python train.py --num_hidden_layers=13 --hidden_size=192 --num_key_value_heads=9 --norm_eps=1e-06 --rope_theta=10000.0 --rope_fraction=0.25 --beta2=0.98 --weight_decay=0.05 --decay_fraction=0.3 --decay_shape="linear" --final_lr_fraction=0.0 --batch_tokens=32768
Each number is 128 + 32 x the weight over the matrix's rms, rounded and kept within 0 to 255. Layers, rows and columns count from 0. Numbers have three digits each.

# down: layer 9 MLP down (transposed), 768x192, rms 0.31, rows 446-529, columns 96-127
# up: layer 9 MLP up, 768x192, rms 0.287, rows 447-530, columns 96-127
down446:139109169162150146112174174156107090104112152119150127108119117141096086106099090163135145151117
up447:143066103171085143176131099103145128162075126069107084107132133125100173169116126129127081167186
down447:135136115093140086089101122138116073118112089157125165163101126133127182124104105111103145192158
up448:076086129123162118202132129156118113069111118079150080114151128111158129255185156142158086067060
down448:089136148131112130102077121121089092165102080195139105140113149126137173035053114087078154182168
up449:086136144162189092148097109147136125134106163118135088151094106137138107125118148099141106090122
down449:096107176147175130121116168133097096095151093154136105086116127126123123142194117139076124090144
up450:179109090120100049083132139094073131068075140132112088077107149177153139134108096154111164141141
down450:105152162173128130144141130196181138144145142090196129108148117119114092124167110073102114153108
up451:120130133138142110105113084132115150122142144182153114127088110058136140174103158139133140206144
down451:134104097101168131178130126128170151118115062141172187172121171140144159045052154152174107099152
up452:123110138097131162061185092150139151148093162114175145131079146034123120090152128182129140158108
down452:138074120146108114159104151168114170115159091109139038103162112124178166159134152160148094160118
up453:110131132157108062118093169169170110126158120158176130079089106083134119156130132113131146102110
down453:204078083199145071105159145084103104131106166064138140076162129088102108106122122133178119144085
up454:091135165128086158176153134177128145122140155122153134144111076066124093160157121156103141151154
down454:131069102129130061122185159174152215143090117115071146131091129067124112138124140111132116159092
up455:122115071059157121116130121109153128156083106089138093137114158216123130112126080200094119086091
down455:139100180107079071159120185197147086158106081137106155113098126143160123123107072140075146067079
up456:139162126110119119131094149147156112169114176115129131184121174163131127134083111144163113127127
down456:162152139117112161175136071150097128122063113190135108081117108180083081144134164158147067136084
up457:193153110074112090146117105136110110141075134106091133102138104095133174156126177158127085122110
down457:152117097098133134170121152102119222080079121080131123138163101154164138047154073105089114130138
up458:124158135095131122132137072186120087148147098071133112037133111138141086159180126199110128144144
down458:134179155138125130106158154135096140128143071129187134151125135143074105121159148178136134129135
up459:117127126147181126117169155172157126147134094121125108121096183059155099111128118145081086091131
down459:124136101140064132171114188121133080095071126129181145120111155124125175104104106215143116108113
up460:082082165122142095081110145209103215130084129114190122086125066094123150125135128183164110114141
down460:187120133126163166146131157146109199118159080140121213103058175172168164145135133099174126118112
up461:100104147142106101136079121161123166141132138137127164139116081120126193075163128125088187103107
down461:104084128137146086114102119114183143084088091124064164178136094158147070129108150150127118059202
up462:145120131148188146140145161135159145158117163120154122146102120107101148119159157110098107106097
down462:135140159137132156185067126108182113168155151093110090178087142060127095094223159151155115116114
up463:161157125064174098122182109125122117085163101164135079146106193127098126103151107105168114132091
down463:097140250138121075161162113156107133185109125108107125088158127176112145163097070093123117148120
up464:127137131111168171067091097072137101141098083104103079113140146162113116125120175155079137189148
down464:136169139072070105143143148162082150128084201116175112146117051141135112132093166065147165118180
up465:083133097085104177160157103110160115139181166140095147132122104113113158140193129075132141125078
down465:153181170089101085142182111130087153148150108086087096105172155164135126069097117126110115137075
up466:102112118141113155089105126148133114116169146101116138154106100080129099137060122126134105112077
down466:110086127101158093164142131098093081144165132121116119148153183136112175134137149097107095176151
up467:146099103110151087113140128136180140060133071127110069126120142157183153147128109120148147100169
down467:094124116123077168100135171064145121058172111153164091108132129169217153129156152134104119147115
up468:113136094196187197142146131100100096195147129102111138138073152105124142120162179114132099104036
down468:113133138187152128111098093133107125155124113117191109135188131125119121117135119157150188133141
up469:127108114125139165159101135191096116116083145123098104111174151079150116154125149145147118146085
down469:184128056102115125116124090110116144095129104150189118088103191115125171183162157215129123124103
up470:166109128145160144126101141130110157127118086118133187146152082148124145217164154136063107120179
down470:126116107142107111138186122171091128133109167109058204097092139145066110176103084157129094079141
up471:111117167093106158159187104107087134171142111086108125075180122135074125138134155121188163098113
down471:189130154145113168074150124118120150131111191132084162140173147118108157104122116151119132175154
up472:114065149212152118128135124129111142160105102153121150121155122126118150181086106102106089160160
down472:140171142115122153111194119125153099134131127076164149117102183088153148130124103104134091106160
up473:132146123143094173148132142095096103123114156153126176110065155086106132155167091116103132142126
down473:121120143130092114092123152119157184182118194094086134203181098152080154105141115105093153061132
up474:153098139122110146131111129091139159094100108067100088144112118117130165104111085131129100128132
down474:123155148128085120144101111140067060193151144156148180100132144104111089134078143152087124119137
up475:146144082132121088168096161117155119118092131093129178084129119124191133159112102154098138089129
down475:095070156144132087129132130075153109131127103150098157130153103157099141127129080108083128128114
up476:163176154114109114126077120125201110168129127134125202139099078162118101110166173142094147110115
down476:133149093127123113142160094113153160096155158092167124117127090124077124076110111113152109146120
up477:148156102175103136153130127141109105156192094140070160120106142141103116097127125156141149143150
down477:125095107118062145141125140146153107123157141149144125120106100150073089162098099136162167174122
up478:124102122149125124116159108188092112136166079175056120109148119161127130124118142123147155126107
down478:121164138137078134104144110129139160116172126154109117074097171120081128095145090125185121109159
up479:140136144097101127150142156085102101153131167155137171193160164101162184109065144099091128156128
down479:114128086159141127153116145158181179092137176160109114132175111090120117105131125126108165148085
up480:105147088059161171091112097210131133111168132091162092173032086103146157131151137096101125130104
down480:173142191149154158141190135108094085145141145102191164145110152152154122102133052108177103112164
up481:174080149131183112169132169150146134165167087155116185111095121128140100167093127122156138147108
down481:174188110138127118152095120119164088134115107124108149118098150101126107120139107102102116135161
up482:073166087088096099114149086129084113133092092141143146116096098114169097140131121173131158167075
down482:099108113114064102153138117172150111185111053148167089143127103123112141169182151100167114098115
up483:153132149171096109163245152103115073170108096128105149193206151154180082164133173125098187098134
down483:124136129157100141157155131100139110111195140191097104108183155100117131175107118211159130158138
up484:078181133053169073126113117144116174146078153118160108103112100125142112124099144144109088134129
down484:109082155128171153097200142064122087098114170121126192138113044101103212137083126153107126126143
up485:134178116125154138172131081128129077176119131139123121121086142132133128099110122108110156070129
down485:177102093150157141091065131132171110140130106138146102116142168086088161173143106170138097118124
up486:103185110132048157092171133127143119152131154138194145138114113137132177130149115048080144163117
down486:132142112118123151125095152150164117135108094152113181121146159078075133153148125106088213081097
up487:111126106089137139162154120131085118047081116147066163123110112086137106136122107161156101122160
down487:150160126176157138123112169122135081146147176144137093074122061110092122099118127144169131112143
up488:131142118146139126114197094122212093118157143120125158079109173171147108109143169092124131116193
down488:148113099154102138127125130065149117102102127127177148124152120101078106150127174154115124133121
up489:150170121147114134108183151075090150092143142074170084127168166172152139081173110132148106122164
down489:106157131191136124120145152075124136124146100121089093169104119125151114138120104163148155114133
up490:158146109148109158152145110144112105151091111120099125062127137184166131070129097102176171087167
down490:120107121109121195065182101081123170107160146134174160157180124090140146092157122107096135160118
up491:104070155119179122113094150117172143161151124145166064076173114068116070086136104090126132216165
down491:169084123117116137153139134133152116147139103108180144139131110146090144076089145094137135085131
up492:113109096128120107131117160129106149162140192152137145110075125129093127157049074155130152134169
down492:169185132097138122167117140134067128155091140134181135140073117097104152110129079119105171169098
up493:159140138147087148110138122131131154133099186098130120096083104090137162131085117149113138110169
down493:115085119150131115114073125178157091152145133199156135145130114091149131119138075099124116111149
up494:175133104175077133082095085121125147179156097118132118143131152174121117163130154156145101135126
down494:129093117142133152147163160160096151132076166114158135133117173125121175107107206104129190074148
up495:051131136121159151162129137165125162107122107103070135103172160153149076162098119083107123132105
down495:140125145121125117078168203168102119072094081126099112108120109131119115129105130119139141154106
up496:170135119133109111098106123155150074104189119189127080103139116154147189186081103113134162178092
down496:134156135146122061112094130155135148033181127145166065089119142123226116220110077129199146157156
up497:163180111198132128187165151131118184130234154188157119092130086094074115157086150130100145151112
down497:095128122098082148092125117152141153134116145177080144118107191124108112082125130133130144073155
up498:142160107064124114148153096131088137086121160125093151095127136149116127100158139145126130164045
down498:077122140118133126173142104137119129110106125123111139147174169095130138106116179094179136128149
up499:131077123112138127156134195172155140096140102114132113113110190151150097179148129120174170170132
down499:164072163135135108170125181125119137105133146134061146146145170125087156180158134137115134136236
up500:124085142109129186164106113089184130105120108061087090117160168151101155194081201097113078139048
down500:094076108125119149106084163102137101129126199098122128161104155130105104155131176127124135152076
up501:127180107125118108101107161089161150095067099055136112148080129108128176075138098085168095111118
down501:079125110098105201131129133114177106150097171128217101143123145113100134153053161114148163196111
up502:139118140152091107132186174123164131122134116159162181122170145126150139110166076128081121197163
down502:145127100151132076166156170144126132111128136141121130175137174079143074162176138099128174110109
up503:087184146200064140117154152128127109123098133141146153138121102135089111106136109116111085151128
down503:136153049101138061181186161168120151104152139166153172175130116144102166138127115139111136112132
up504:163133057195153091080142108085161179136114113084141116113070121142164167116109136088144133088136
down504:126078135124145167127169174197072146125114130126043125153107130129149120111112075142119137132100
up505:081108138138138135144171113133165096124138137099065182109120141099144118168103128131107065134176
down505:147093134094156179132140209147128155093141144162136104100137075127186126108115117101102110152081
up506:096140109168143182158119131077112097117112167130109165107097158137135116061076122155058053095169
down506:098130137126166190118134128156122118123142110137128168127103169160141116092171085098113140089092
up507:147123110142132111124136128176118095158130107103183089093149179188136173130115111123130163137093
down507:164168124127149100170097139113166112160111173165175122081122115115079123130140110138133137033094
up508:156157116158154112138196060115158124128112115122142127096104152120048095175147128149179171177154
down508:152117132115125142126132157102105147150154127047122130110139147139091120056179145161168080121094
up509:168171133079148108117142140154107175182146143100123162156152116157117128108156116083174148093126
down509:074125080104083106128140193148120143103157132063138112184178080137134110111121095151163142192145
up510:168166149142115156133097145152134128222127147078052099127124080158153129111120133130117098114084
down510:055123186145173169142128094108106123148143130141143135148132068104079199152126143096142091113160
up511:159089143088091144140144161125117186119170090112159111065147114195120139145180128093125110131120
down511:100162106174162112169123059101090142190128168169223127081133158113103123109150152102136074147191
up512:105125066179079144089101137131089130166127122059108120121112126106140179147081178114155108098110
down512:173147114134130159144159147092116124135129112177101168127077176143127115127132136120175137157154
up513:073147228130040158130147082107122152106128138172128126075049124168135055141118142185117084110077
down513:143143174126094142160130119150121113116132156187137137131133148132128073097111138110125136071111
up514:138139166142158148195106061151209147162135164127144175086130144161088090183086086120145129105153
down514:138159121126163088167130117133140132098119101101135141162146145102132111114135216167119104110104
up515:073144116203167122187144119124112125123118088127106123079126148156155067095186104113125103135049
down515:110106130109115113144158119099161184146113169100122131083106148116124122098145152074192107128117
up516:074135138118104113126145174097145120070115133127137145185191116177137082152086139124163152126112
down516:127111135116109168115103111093127152138098088169162143142148137165156065180132132078137117167116
up517:162070165138124121128123127143114078142115103158139147159076103069167093166136108157104142161140
down517:089113103108179164126085145146160126139103154191141166178118206151073161137162116143097108142111
up518:111150194127079155120134128146157098137098163145093136076170113088127097158155167151052124121082
down518:090135105079088088139126096144158113147111122129164138130055133141135131145103171130051121110145
up519:100128088158131173146125156154077108092138101176086166184060151160119100127114148129050163151111
down519:067126136107160104151147195111111154124143175121147144142153143118158118121091142122098121151113
up520:141103108163177094143171159124096148128129182154174115045179138133113118149085130170082176120095
down520:120110115082126143126137134155113086133122128049134110151157181178113160160123086149120069144190
up521:119169114151120108116103140062130094144172099176125167127090093070143067133106107155104125083173
down521:071081153121172123098104177076129117095137076173064139140101101155199195147117152188166120130130
up522:069107165129122175118109089140074124136159194088111136091159155131139135171168125089092131093095
down522:134150163120141138112113135110124084088154151118151152129166100160145111141116157090129111122086
up523:173159157133181185098191163124103100164158142132093153155167107161125119122125138080123146191140
down523:086133123101182158139166083085142119176131148155092126137135149122101105127134113069193052200102
up524:122176128188070127074149113153121084197155133105117118151156168109173170136137066173116138110073
down524:132108092102168140111113102163109082120152128132105133117124138129144164116134122238178142167127
up525:110096183086105130100120165089106120151163130154107125119081150145170071134122145108189118148118
down525:177134120134093088190148133138155141137138112169216085140115114104132198135101103192127126100073
up526:078147147150119151166178123157088204098148127124082098120126141156165122149067107156077146152088
down526:088140196130073089130177118134184094158121121100088160122096177133063135123089116139161078173159
up527:157151143143134146111057206129173160124167056140164145132092099103122103153148170190177146138124
down527:145171129119150121117189132114171109094111118124149110087141132107132153153124125097134122138116
up528:131091114181076131153135103151157128147171077100138109116052136154141114141158102124161157139062
down528:110128131104152098121161137140121112124116171110097137140145127124153091138119097157149144100181
up529:147129142141072121124152131115089150211113134144149102128184221142113132125115088075115102077151
down529:182121083129146141147148115096130131119109130096090126123173097099144110116155193129157080178114
up530:102179150124092135099172091170132113123161112133168129196146075168135081128156175188090115094122